python train.py --n_layer=9 --n_head=12 --vocab_size=8192 --norm_eps=1e-05 --positions="rope" --rope_fraction=0.5 --attn_scale=0.125 --init="uniform" --init_std_qkv=0.016 --init_std_o=0.0 --optimizer="ademamix" --weight_decay=0.46 --warmup_steps=246 --doc_mask=true --train_tokens=881600000
Each number is 128 + 32 x the weight over the matrix's rms, rounded and kept within 0 to 255. Layers, rows and columns count from 0. Numbers have three digits each.

# down: layer 6 MLP down (transposed), 3072x768, rms 0.0169, rows 98-129, columns 288-383
# up: layer 6 MLP up, 3072x768, rms 0.0208, rows 99-130, columns 288-383
down98:185130151199105059078150103120117119145172165105117155111166228126115188168112091215095078152094133107085127086119148117147121117148093095091104091115157112136185069160126130089098159105099067137094134123112106095135139151070166122058148123086100130130152147149169132061117108164102176183
up99:107169081134092091100132155165163149080133125165159112119110179180175113148148120146089098158116154167122118120080142153134122107106157159094096137152104131113082130188094156152143130079125127123136178164146128153120178078122111144183101145152156132118165149081135135105116135127127186111
down99:113103096128197117098107130089179039154112112092190175093131110144101173144141210105148120127082121101158165094062109118106176171090126101164110132148092156092145157115157110108112101136094132166120156206119138110119127117086078123098129047086127110130106133066122160107129148097165171102
up100:151120154112107102078088123119154109158115085171158218038125133171118149128116115123054174172129145143093107071120134121186110130124177125150132126113105170104108116127125098085134176146149101131175114119167157147110105141096089111164136151150165107123158136133083129135133104112106132180
down100:124145140151108097145107123126089123077107122132125133110148106157117101124138151141113153124107165125096162127156158125167094191136148141093179066170150108157160140166108127150090155145169100119112134114185092157148078120106115194207117146139147145107135125126101149137148113074105084168
up101:094159095135171199115130153112123138075043178179172162126142089143084126141107091052130117163137113137114088111122162140127142112142087066160210143101151162115154126153116138141148122145085087115158171180086171143119096124103141081124145119141149076105115112120070141117159111092144090156
down101:186129119083156155099101129066169120143143164040152152153165096110102129088139168113111048127152094141137134123130104163098107171120115120152140152121141118131107143133133162123182083140159186063141142100100126131095137094104134184152136175171118077147082094134148119096167132180126136141
up102:101120126092164084145104159167107118122076108054132154153122099117117129152102057162111101137094083148163166098051114138107122131091163119102146153147174029148179143129074150130192143128082179115115156093076160146131121088132172093155166068140127104109217138159120134073115154194157155087
down102:100059144123182112123153101193135151169162149127135162103109130128180131145048113116134119121079118147072157132194142157125091167159066112087130141122131124143152115141166139103181128160106177113149156160153088104170094121067105127097163070142166136147160123173159147083100105118145103092
up103:157165119124054140122158176193143096173102147167120124081110103128109155161050108159108113099127110155168115082142159165107167089119145185080071133125166085130094120115092192058157130152125146142102140159105124074155143131075116139151159118114133189108118164214169109116102140111121172084
down103:145127098170080105089147166105131086092127121121154092184090123119187086139079104161131144047158106092137143112120142152075149142079115196125163105076093184151106128142149110125161143146093140105087153075130117086177080160158112142092148144162125214099103113138149213123148174146130153112
up104:132103134178166151081175108115106104167128136156144163104126176074144157123109066118146175149080145134084124068137110083185187142156123100211124045153153128142134135196124131153158102110075165207149153111108103068135185123114111116185174196114121126129157139148119094111124088085085126105
down104:117160082166121183156179125128074134158019081156144110139109137072134133160207128120101095077173138142139129133109164091154168097105153082134198165135086191125138138191119192148136111075135101171124157101100120082124167113177108155157093110142108095100060126115140037146125168118119104119
up105:119125159148147118131141127158135081081097079122110117125128144144165137157141135101109133131114060157103149171111114115173122116073135097211126133108154169083132144143119202067196123153063084135131150093114114116103144123107079099129134116142089128106188112135127074143157160118143154136
down105:107159092093102148122125137158142124100146136168076173102155144220194089156125124171166167172152082175146119221162165125123086096141081150132181137134099112131134137159116131124114129169175157093105145124099112135145130138127150162161145135077119133180194168112069157139167146048133166133
up106:087092065146119130126115166045172128121100142142139165144116171136176130184185118153121128170185103101160120125091143127157149085094167153166079134074144139146136124109068144166103150109071167171147125137122072129104188139165091144096171145123069104144147154150104171099198169152128153127
down106:131119094170142127118097160085151135149094165099153102157089085096155143157102139120097130125119134101161211101166154111208144152137170185097166176099110098143114137091125107175125150133177128123143087153141175146131147083116129080128141142109125102131132149115075136081173142135083193116
up107:097137115116078150143132135138158088117091158074113171108149065141128157090137190083098117139140210114128111192098093104149167137171130109136042179121099106128112163110148093149127101089093109070129177177157152121064121202146156084093146120105127151084153115102134072125117111193118138126
down107:067170143130111130098168160086150040150112080135144157114082097108170123092099181095126091093099062098092159091073108201131103101089077168149125151088157155156112159099138152102141168093153128076172108129160148101167179136144138117149121141152080141150126033163140178079177162111124173163
up108:189160102118131087153145132103157083113109122070145103125168109133093173145169165077087155089133140102104138114101148072130129120085112142111104136103163138131122112117115119106134048113143133078124157126097146132142151069066096168150157122183152144106190092152088148114111113114188117109
down108:111130120171147107142143085137124173130119167143154148104118142122169117141114112130129154129206120088184113139143167121077114109116084111097128150103119119095092112128100107192096127166152165115126148128110115137135121098082112099181125140158120092107187128157171107108142131123121069165
up109:096137079131115110160138092096135144154063155150164117152132159116137048139134100113088172156109117176116102004112107102137063129063119175131107085149131107121088125144140146119164135106099151149194119150050141108156131090133155167187127166114169129118098136123101152120144184181169112134
down109:086093148116158152092138101134110109113196122114159114132116167173152089152136139151081126130143166108122159141120117163107126113120127147109142130125126105124084129105097066147139121171174117132126139096163140106180161132140122147167111127099171117141105143085071171125099182154097095185
up110:129144130130140091160073180118165135109167179168146138166150125112146134124114074104045116160106135095113125064170155146090135075070178151128154118148090125096116093134122171079199088126145101121118073165137101132104072075105114191112169090190121155166127155133137142120148096116112118104
down110:106089138134144158144130111121106101164080115143131153070074175103085090050073119093172101080154132138170187101113155188084132131102079185136124079132178116133117146146099128139160103173151112116074161137167078086127111095105146136133163063125135111107138074104154121123140137107137176183
up111:148110115155059156092118112077099147158168150087193180114118132098158069118077125102141160166058161126156142087089105134096146133129082112109089118080150153097112107079162090196142072115039152127144127148145112104098162092159103148111101120182096098169107097108123168130126130091130093161
down111:152126160150106081073164130101129125075139135200153067148089152104115077129088105160122091151128152149138145069124135096077078140122123176099134124121142175165131154140136086182168175083075111118141085168077133156108085168059195171151076111154187121133109124129120064107153121121123139156
up112:157085095156120110086156122090177169070132150134137164133117124136164132136200142138160143145162141105147065164096094103146093056137098138134160147147094082067127087095174124142124131156153162175143127109103173128103098117095115111130114075169133107177098186210155147117141124064144049140
down112:157110139082075124116140182103113068153118081148174161119120133066119156077060111130123098113111113122133107084081090148150179109091130188106128096123169157150114117164138122163140120156098165143107120098151087075126146111136083119096130098104160143103073127145147146116128141176133153130
up113:112112109114174130140172098167161161105084073126067120108121139118070108111106113128112168131114190141090171179150114057095148127149127154117105162126147149152144156141108141157127098090080173092164167146140181109109193077075110077128146128178108131095111134106154085120182173153135161114
down113:149127109150120089141144087142094131144124173161158130162150068099092144092148117108151105115096128179145155128153112171111108157115103138122141175112068146133141114113142083102110142161131122168130105124151189094113113127128158124186103132121114153154126093158129080084121143202162182148
up114:139147061127139127167136143130103128137134084142148143173199170108112110113151116158072122096125167118187093143128096123145156125100135153151161093147151109154144188123091122183155119124113147137135128162181161141070096178121096152150103142149137190137108178177167121166129121117110125121
down114:087124112145149144075163116133141105142141077102149118131095171138150170099127129134141128111120092098121090115156177132168091090098156094110128122159077100149182113146149133033126122152154167145135126143124134115121089092103144149150143124138122141063161131111132130070124101152127149105
up115:141126068162115148127141113086119144106184093183122161119128130106181123104128114137105119117153128185089148113139182159117127099105113159107105092163142146123142143155073126167150101128105111149109120145055134152079108100099146146093164148096124097148063109127119112179148118148099092116
down115:132160093062092130169132170152119159124182120135126132213143119090129123139122093127157186150125161151123176108135132116117137124159136122119109144130124135115105129088138143144168120120156120117080141121154134166168076140171128074185098180073130155097158099117167117092129172103090145151
up116:158152056142185104141094124074142128061142150112172136106180124164141108151111129102151060175113115135117074113050132074147098104127121165072087138146158095153105103124092107085121156122157085090110105112155104115082098118121150094183182134118118086164106110156122135095101111124105143128
down116:158076126176150081100171141095154137160088094135150114129128118143139091140131107096130089086134140085131159139170177081115115115094131150095065170142120167129106119151122106100165113139129157078134127156119128166131111119146143157123157174150064155147084114111109112130130124129103111148
up117:095079142141137143138045119162137158103111072143102138103095145162160168118135117134145079122106113164144115124114104127120121115133109140129151150145124135149143163089176107127145132129144077129156072121068169078125117086115124119125158178196134085104111114119107106149144086114131145165
down117:127092153150088132111123135143160094124090099181188120144156104144138135097151150093093179148116098156095166101085137105081135125121112137113119108102173167140070115104149121119069150126185073077091152124134153154088092110157117153086156120088107153145100190134051110116130083137078157103
up118:110160173157130117121105113119129108078130108156111124110131140129107146192106085085129085126074211154186148135118107090176122133142168164183184159153116096086037163136134101119101125070089141105148093087097145085133157143124114100119186106120138152139129146137148044157140161125141151137
down118:099128111108142184138186108145142089135210073127134062055142112122169143096145120080159106145108126149146127164175157125142107082057069104179132153051136144083096115104111124159081127143168108085154094121153170084126255127153114144069185105160114176160052097059165120139091138147111109176
up119:085097135118120145078129191120096151148096099145130088161138191135137105207105076115110093112151129146164155138032070099167099154119063146115107093105161199134167149171173084155155186147124155086215130121118067087163099162153093152118089144057087163136144157142153079157167094119129098158
down119:131113073129074155117142156132109180176156114176118151114159143137147166132108109132090081073115063137112107193105125122099120069158181115176129113108151139187106068121171128053147198133155147134200069103114125140171100095096121088127175082087128113145145089092154143050115118073115158136
up120:091122162119106105126151116186127140071154079121084116129146077130181095154119072099112125177129125130149166106110049056093111085137097087072143107085109134069179137169177166122123151150114179123116112176155188139166138154148064097127105168110130059113121128082155116172136080128159161085
down120:118102112119123120158158188132188168161128081141152062099148147118100070084116129113163153113065118156146172118166122074107131132145149157073154155111096104133178184139127058158189093155115080099132128171160144128100112116142129121102102120073155149102137087154115146160104099114127122113
up121:141126071201134153093103140105082155102145086090152086094125158129133069143122139141137050199114078217140145176156092090176161130117117079174143131150098158073176198128080077142117151130113150143122124122134134139138138176101137152171133096110150109206144154084066124128166154132161140128
down121:137171127160135114117099126098118180183101170152094107148142157153150175131106118129120044114135126141119178111123128149164174147166104075104137131144081118115100137132158097167112061183131133093109161181139109130077122088104092114144128132106081080079120163155157126106099184151107126137
up122:111111138182169148104126149101152152073120096084164114102163123081131162128144124118164115157090092074161139106073069141189106190093170033178104087117058192155147063153153145157107136129093139171169109078142158110082116155098112145145126159118167100188187196132141167142092096207115108110
down122:132046125131115165098096164128163189112128159111111068123136148119076141147157126192098159145183153106118133176083124142148070170139146107143077122132123122161128104083117180143101158113180102028142104106128139090134065125163074114128156061122070082150123167147141139120113095135099104150
up123:151106124140147048109126150136148129106097114088160103075096135081121116110083110109110088125160106104118164075128157130115122111082111123089103105107113055063148177142092104150150056137098118127130126103144145138159161124104085104143189068124139114077195125149166093113156131159138138151
down123:126123144077035145119196120134177178124150085086089152094125179136127180144133177167138149154136101200127113182058127129125106147111150156072080062123139142126163090133136118074079174155167099135131088123075118128147144142169152113157080103119076149137086172121073137176152129111126144131
up124:111169168160174170184148181069040095132117171071132116147152139169115128194129117150114122104099140102169086115182075147124209187083157125162133106125127053105099148094105162185143141061067141156184121150133151087102123116120055168145167120126071154129147100131123121129136169163152156209
down124:097190107120105109075159132121110139139138107102118095139161137080082153104123167127121099132178080145154104111184124211098181127117162118085166117125063098154189101217084114139147085183213135133084122063163120134177085101125116087070109120210114150110208175101076121225154176163136147234
up125:160118110183162148097082097159126102086088081155157132087171147088126114134111180191091096142098195141132123088110083166135120061077120102197118127122158169069112158135176177162147044142080131127125186105082202123146179167083130144120113153156137128139148137089114140169181091133140116135
down125:155130087098112141091148115119175104146096154180124055133092142140128074123149159150156147125091179043160131137156171159084053133110109136160159149088162143125096080097137080144113072083184146130112173182182138192139165096109106086085206142157120161141093148130128160189131134150158170144
up126:117102115174198162162108133140139132152131183211140131099102110169097122173163122168161112124142045164088132147129127085149102104109150110131112116149181169119122105128124170138120146124174121102135203123131153126149125178123124063129156118093100081144117110181145152161156138112170104134
down126:146152073195124145155051164077111167097127167112146151155107129159133126152154111162125156207076161111129152153180161170145106186151136123072134071136155177139089156186125133118144122127146043158116131105119143115124166164147164112115111169108047141148117096127114168159127058119098100170
up127:130143194203150119107125124092108142129060134106140145126113173105063120135117088117118092122100150145144112087117151137167149066119122170155073112168162152173101145137161095176126122189141146071117085148126170112115172170136141169122173130172034125186109157129186159114109128055114114188
down127:166102129118126144061140086121131132161106133120144146095141110002091094110182151107161119079090139126124087110099095123101141074132135105069094125113123174146061098138164182077117066107131130170159082124102078093123145107151138096114096104165147166111151047101188132136135143199143114091
up128:098156156175125125062128176088134131134123107121205157164112129139157161133136105073178124139151108080151133108133122139123144142138133160188209175201092139119167156124184104159137175110165145146160100093108144101093093164103137153114123121163169122160162136159092152130143127112165071171
down128:104091112093080101085121170112111140115120082066116111170136161101119174123156144099142094092111178122144103123113100124133164142152164130169109196044141123145035100146177142121138144088165079189141107122138176071054149122132118123118112113182103095109073171088179133136074181122080119129
up129:134175129175099158194110120085120119124175090117192087107123115126147095106129123144140107115154134090105106161113157146138100105093159163134170137189135087133098175145134119085064090100121126137167110125088138175077092070111156122102191159100129132174147168137088102122195150126143093203
down129:159158129109109147141105103114098085096099159136039120138103121183161130125195139131117171043180139156121136165124115164141191101103175143146167125081119136121096144118176143117116137157178085099149127100100073097098091129102110177120125141170126124117114090100175111087151096092122170156
up130:108110083162127158121097112118163118114082179154159153142103162176164103175167101100151048160101184138125094105081160145140138145149105110161077132122167069162079085119174126154205142079131112062143162132129203117041155142132102130120181094136078089145186212105091153142081117105160122138